config.yaml
head_dim: 32
vocab_size: 4096
norm_eps: 1e-06
attn_scale: 0.186
extras: ["local attention windows", "hashed n-gram embeddings", "a smear gate", "an embedding shortcut", "skips across layers", "LayerScale"]
lr_head: 0.00785
decay_shape: "linear"
dataset: "wikipedia_en"
Each number is 500 + 50 x the weight over its row's rms, rounded and kept within 0 to 999. Layers, rows and columns count from 0. Numbers have three digits each. The size before them is the row's rms in percent of the matrix's.

# layer 10 MLP up, 768x192, rms 0.257, rows 358-407, columns 128-191
109:586491539464527538444514444596531635500516536493559453479441497569502544518451430518431490571432450506567470436490415496511555405575525617514497475501457389603484447518470476479468527513536590
097:522470603520498471454451547535473508445442514485529424511390538533552450483522562596563427483413502499481482524480574481489475588420468482447462522491560533631507490480537500521567524520478429
088:572480392547446517455545522584468547425497551572614447515497497568517479624406417465534526499496535428436499472553570470527382471585593451485570529469503580524454527543541474430542586419438471
107:487488465471552486529543453528503484498508405610519567552509494535531534585465432458540492495495551607524465416553516470611505496537412453388590497469512488448478427582451535401423500409486482
089:447520508490355597439476553437502470548488488358521482505450485528546466535528504436530528446473400416601444583463509545488496434532580526419447605449464458546504436587457504440454450509454590
102:537509449578333436508503497406430460463536460420499614463415535559517575602481521440541570481544457507410440527452557511431524551460488582471460567452448488535498537490463481515415456533489549
103:440432484553529527434473529460541533462511563534576533498471467445455542480487490482554522447508462490541503436507501519500505522502518516531464528419511573446446555505589517482515474532493523
090:477452488480467470508445563459521447444478539480483424455520548450457450462531572499549449374470554395563552536572458536583501373489515543445422518511472495525461603495538541481488514463535578
120:569515452554506510419433539491569550445481437468500388558477474460500534417443397562461541517437444464546433497512473520599642472478566523452499451522529535441461523478507504533520587529544438
103:413520457498534516462450435530477518535440467555441476466429526523433684467480413561543486431420574611549491432438507437555432474580391486410519450492562494495494501545440490522505476508524474
091:494410530506407592465583473591507532531555484505432535466482536533508455494591504435522536413571416506547477537476477466465486524506420429542550483492577488453597495484492507471573487519492479
093:433419487501523465544517473437488512544545456462531463533538434537509564473445488476511503494593507482416595483523455500525454436591500583508531449517543504576444478464573487448538519625420497
098:470493550470476488602508472530624517516477462408486549525573472451502436519498441547459476452540490545481453429548524589444498578548496497457414460523522512452551435445482427505532472501426458
097:456496436574539534548588446511482534555526562504426506547483628538501510527522406440529441437495554446506529518525525447515507470497519504423450502502587525566461393566542595489479574543568446
099:628521461550518482549568527561469569501504487433520485468476468524532494402473514472559448454559555485421491468500523494571522381453391447471433453522464533494569480467448434580476440497505440
100:563475495475544509472511469573509548557550404477593460455560536500452516508540501448535577472470512504462529520556482405483481538675494520474395445458487447585552574553553561399509479556462563
102:511544522570473540554544465472535606513473477459436458514518443450527492575496470489570424473566535462452455485540482482480528481460368517502467539512463490493487516525506582521523565430447537
105:453557567520521442556479494489506525526489643583482511416497403510512479447455440512476442514540422448542539489555327482530502477400434373573512481436484519512501507540533504471528456520457477
099:442527589503442520429534508517518521411487464556567490497498434510583462547493459463481565519405435465468457492421547498449519511452597537346504491479454507536550474511479473468458490560449461
095:494499527488629505451525546565510564567485503416482547521511510545507496503514499504477470429478444542531592542621490493476575501532488499437509493508478491395500545497517456489444528382472371
084:492488521494405564530553439517496526470507418535453497577532444495416590469514531573416499481412458471375558539539561401477517574501509396443497456447531577534564493429495446477487533539540504
101:561511502461503455461485472456459478588448501537509539464421487494491498525503473514604360520562551536613571585496479473507538516571512529517503411566423496469495575516442499543481524568481463
098:482499515468477607415553542417497541442507458479489447446442559527428613588462487492524529542455554503498518482389532413566478480476515456590580409492474513476529563402607487450468555443514428
091:592434417526505437502596570397474485598550437499597587521408451533497561482415497468456412444506430493508439526425521499528556488519478554493536492509418520564549506534506412470459441542499471
107:415403574510548481522481567514486465470535496466505522608536414453489545451528446534591552520449498541494447465433471464483475497533494440369433434574343485570477540569472467470470536488493616
126:506505529536476507506552498513496408533503573420460459551473514475559533467415448511593609492484488482453468456604580565528472408530564523478534516509560489484472457486473591462476431550556454
092:516544504502514497481446511477474501522505510587511469561430601488471613423409595501540545542532536529459514496433481558511491616480536510465457486493502385433431535484508551531547566444470454
110:551496541488542552457463483471424607448528517525417514476459476484443478451480419456537512507477563515495530557489483473448491500538518453489544391481496472520494482421538427505447510524499555
097:541569515495515486457517511581478536449533521355566540516508586424486434486482449450439462398454413537588497489580495522465510538520481463509491508571594507486524437518516480369471496556584457
098:520463430481532482455534435558417584543508415506508501477557604560449575454509569517522529545547542524543557500441502459498510572478420552574478464506462446446552417542556512584503492516571496
098:505476555440599478375564479499543549532524458589437573520460444544563575535523528544473466532517506591560496444473557464599530575579496474595428599464453545524402476466498553506525475478461471
085:489459575428559490501529530389520535589443491482539593429516566505427516483421605397499501499515514489574494487546493458546526464579448448507423521484540495446509517540501405396422505444529513
105:453513483492510528508425478516405555547510557419418545514453474539532501478460474573401608561512628408556473497458452572513569374469550517490494456469581439517449524565534600447541438543454498
083:447507521551507506502464531536384453466538516512578457529508500592445582558515502492483530495574471500450539419503479430502452500569505527442485474445485429546508525440507492541542456463485501
092:526549419516563495445565470535502510531513405468485471511452490545496482532441477508521497463464582510544477489463507548503464451527476630504491453472487496499561574421517464511539565505486522
105:472509445506550476528564435488539458507488543538475518508438554510366535525467518543504484468402472551468579410572498556553557454562519517519515449401464551546528385435539506341507475408463513
105:543538546524437489464567592407571475501532455515468460481566454467463551476437568361401486461551498543491481479511566502447472506493440431506533478365502468558469534496507468486466448464524497
096:471520439600478445501555461465450496423505513511480460537461443507508419472467402506508537478572522523519520506609535432497474487531560541552584487464455503523444448414477456516456461498539461
102:480462567542461497578519496463514428606555408481401553486492412601536463494483520561489562439470480491438501471437507433450520385485457542557453507557426539528515597561502575493510472557410577
100:507480545534525474496372447519449402493461573418525502402453556458504503562348550518484570388465475459507544497525557544550546429475510499477538436575520488536459536392464417472458538447507532
086:468516479534499528401506490479563445512547448396440525505521538561473544448388521489489428521538515401454452551495481511541534565511483482440461530467656486520529487504465442519447494556482453
124:517393524455505539455522560437480585461438622457605459523430485559499490522451406424456509609531490417557547505547551540427544536442483547509546489430478523419486564542491522485510491466577579
101:460454476613503516539477667491473449532553434503550567422481526436520515534452575468446514537556485487538566554472486523571512521510556436573479543477588478475572568589540503612519517477452503
104:492556502531493521495493502603487469535595516559432407545557496539509518506538546442531533601466563506505437518427512447552485533574568417452486451524466570515502538520509538407526501567585445
105:461503519524440581502468402493541527522553504510455416520471505509464393479543461484463422621597510500543566414455456442451463521457474491456486581542449515468416547540554434422505486447661571
090:472494534520595473472456544399478532457339453531512482566494533464571432485479496493545566505446554443497520514526528443482514540562374477574528566624427594521427446508489524510449549479580489
109:430533489435511546594506435479476499429573502529493491509459553480627446521486407556524591550507452623513483489512572495467512431498492511491439525554540545566478427584544453537507493509508440
104:514543429461514596538590491509524550531464440499556494474514467451479454531469535505608544476536450435441551476488519419510419569454475463507433507394458519564531408437476513517555544425504456
104:428528460518504413503404581574570449424521501586495499558461553526586568571495444524536427475513503530598534568534561448494536457539423479438372481522532504452451464513611488529503492491484536
103:494406597553533531514500484492513503459552527518475547563521512498493545455494469501452529511519409470430501422585435504400453422440587434505406558490480512453570500471583600491469396567550485
# layer 10 MLP down (transposed), 768x192, rms 0.133, rows 358-407, columns 128-191
102:598529538439511399461444578569446510481460475409496473459499543450479505550504500409559536505411503520525431512543453512449528445454479497478524531529529496549478503525540474485491502515534486
101:534434404398537497492417470503508451507509492489367424547421459444526463516422534488538498483500496464497412576452537551508433546418498514515571507481586539589519450456523545380482535458494440
096:495452469502515535498544475477489538450431487541595457458555543440504413405424424569466577420407554472526527514524507511533600460445486588607496476373573583483499531419490567499488492522513488
097:538471391472511555530542490457610562443496528527542553554487508473570447493509460499489551530537510537482440510474470540595499613529555512327599515524407568524421547574534457487395502453412506
098:498535513468538628499468537606572513403504467514383491575586461523481509569547595453432521469458502443485530528433486559549518534483556529548554468613547471500492410486592477530472432501495431
116:416523516410477563471530431533516479496509484472574584583463509524479451518465493478506451569445512394484440527487544475496398578536475517399537584532522498432492502538550482463481612611651349
107:565517500451470417523463420554514554477439542533614493543531517429523510557525541565436405526596518488551553450501527462502491497469510495528473543581505515567536447445501473524471456449530475
087:547525457513514373449491496462494501425504636510521482452523539467551478388504512435517512561509454449499418518540480654535516424494431489515601503512479547461582415462414473465487438457456531
118:485600480572473475496556459479639518508614544495531447496519504517363486510585440505536493471419510439470463462652475539578500506509537474508578500465443520455582493574420485568526558539540460
102:565594500514534430420545522549508543583463504513510467513538485571477592422495490419482545559597451621598432454465478411497471521513523503464482482476453575431608519454451513537511398436433505
091:388493494527413516578477501518453556473443509431470534411448519490496510525565465459536487481489435559485471537528496459552432499459513533502496482399478455458563463524599512588479487472493490
093:505486466481442546444451453474479555504499466505506420470493571434523352513580547502426528563496508504587459531444457493471573503458474499540531430564445454486584508451499489531506530401514462
110:538414509446476470532481542475450558538538524508493459464463558502511519536535519425617451559410512469519550484513431401556452470440540505509519490471466470518478521511431493483523513537629544
097:536462526464569509534426510596485457465432487566458546523454596527474520629461443455600489508495523507506511541445582549541492436437422474483463590498533503533493462544504485454495502556592503
093:484534564512480518565443491573427413576484485585507469441444479481503480524493524485592459512487501500527487519523495491522476409559471512505429417588464456509500401612504496562450442464454489
097:478516579516487525628547578464484531477481558521521577515485408494458547485504464525458560524510534509510529484504489504517510505478527449517531557537477571463500552354504529492472575496471474
101:502531486500474579471496472545438481520407521441508488500522516531524428501590568509594525534542497409558423437537459486463509494463512589490482537494439529504473439546628494488486471520454517
095:428500475595482557517532579501507445547516516514470560399460478461498465565514555541519408553498428439488496478544460438481557490453578493544541587512550524457531452482501513400394486594545515
102:426616490495534534427574543503406507438665451467477531484461557524514529623453424536497493629473502544444385485580500493503523515522513481571515492505551498493520511499418441510574501613512498
095:438510538397581577603486448572463604539473499489529448493533527402516572531532508491473561515441519504542465512499468490563531461530532484439567527486597528454422587505497475533421545496538450
082:559485480485491573471416484517550479503437620479459527502486438475484535532494523431439454588479482449551508498510383462516583507514596464425435489506442554538462557573584427493565551577498427
103:471499472492543409491456456498514473405524560506488617478614435468516434513447543589491526475514498518513367439520518509540479421428490503445495544521485511538569458526466512513606480503496486
095:455618517483559557423502514510510584522472497575508457548467520540505484446492463505505538413494585510525497447429486471461389342551481457492497403514476477489549501476537525471575515596505515
094:493548526524503555504450528510462453504551551366546433592445475509486572490619470462538388537457481487515563628615447540502486477511469439460612497544483536486503509495456529453528525496582473
104:570533498510509486492407465491487539489528453468498541509529543470496607487525564534547437491481581561504545460429498490467463503492464449449388635530453544447419544539475480519564426534455547
108:492494458432505646511525459514482566493575483409476479472542482528524521471538428490584563499488570497504469480512533479598523470407543457583583481470524532536544544368458457545402498478464463
093:442508438492583539571482459431396484485462523536512403578581568516462501480520556570527421497460527544445526491395489516553516512469450550496481536369518452441613504433604574543511500506490488
107:518506378522548483465586561506473521427540602521509489497571479594444534473535461445493544472434495435483569507546463473531586538590556506557539435422587535567540457392451398520484448499490514
099:509526487436480494504547477494441526412470507452459503508533497497575520466525466498573639484413488580532483477501502462580473533530485453447542536488542477427540438541490504572452547461520525
095:515465474402521580520495516571471543400470433552451507399531461532461542537577544486621380515447558591493555511556480503643395561513454517537472489527433469522550566454519514515535565444521487
097:468481456526518541422485588534523540564575420514448575445416564455531547543530576497478494498496445579471547536524563456472529495538455570527519586412478472576525528516462487533490450499535447
087:470540595528433563509501579425472537490451542532553470445469569520447533489406519480565520435549530491456570516536513501505538463488435530519544470497520541451501420477558414550484485465509501
104:505523408560479485494443416436471538578532538432443505469493457588483468503480571578488535574489599556538430513479395493587491442525546488519476453448607469536430424491383510549462437591473496
084:446479515495489605439518496395603489516549501475484592572471363470482553545581483494445472423463561505456573494442504555532503513472532515552574402537510507537523499528482482508499478530471455
091:441481460460534495490539503401480427448442499458496457459607557485550481471438565422566469475519464396535549522639495495577609511428476523516499520448519397508542619484579481391484522414502497
104:481503424460448498449476518521477486600439481536525522498572514529474488503489528498503443526545479473523474529433503516526452423467514595474462540519423546514563423498515543452532499559529514
106:425479532460520492515551483561447464440526524471544563518552483503491482475509521451460476500463455434447554542495469510425442485527420586472427529579439520548595523502487547554642549492570469
098:493401447490447493542554444502579508507539455591587430434540542510459411607539546512416527437525524496592533590487477528590432537462496411429438498507420487457491516500568524503421548510481512
099:501505514601460435493356530487516493518503409507441466454552394478462389462520494485432620528402531513452500456446435472511531483463519508447459501560503511511551453550448535537414516557468506
096:450413507444483489480472413499565495592523532545449442485442523462506545522442601586464542425463565520429523437449450479451490485508488574508570467656461530458526551504475492466428563533582523
089:479372462540547511475478461541474506417376463459490478454499555560568462375503517518523524457501440603543535509501510533522502465584486509518498505512426508536520449568630454490470447484501575
123:479441543432493423493541444441562548511472560461593465419495466472511503469553449504402538476518506457445495506443457562486533506534544512592479477547544517518559546413490493435463486501508551
107:509437479522458592625531558407534461535455498503570382521487575540533569537542534537388513486537471482534543500504457403479529559504525562492485453400508520457573459449545457474534522514411509
112:482544440484526503529528437544525559558491464518536491422561600542439428526527457469578484572407543479528506588472485460525498495475453460492573480491468505466565433576406566506549508524626529
097:582466480511538414536539539480574452471539518499455497473489466496454514522488513509585447454469474466587545497500476527454540405518530474519600553541526491408481476516493508430563405501563585
091:513562510600499430523469534423560527458413471539541551505571458435475561394517436480485549526457498534472559461547601507604457513543508553496458489522508466473482406541513389478535543541386537
115:530537569542559501423473538516522458459553500490539483549489530496449399502477475439540435436451582543499540524583536495435560474518497504512518539468549450573502558484474489576519510588498465
112:452464401522455466446571509565477441561373525611461505484446534525433548475465497525515445552563539449544405566486442518457446506503511516582483473428597456460542500470462592510482543522501474
102:511539479524463467481408522507493454450457557572436500623426535547472563557460513489479384481498465473486543538516523500539371407507416492541502414580445504478458517521475467454456449529439545
102:437544445515462515482434496544494472468536490441474460533552517437480448610460480526596428560480560528361506509489521516463442525492453452547492616518476510535477477507508460395456556524504499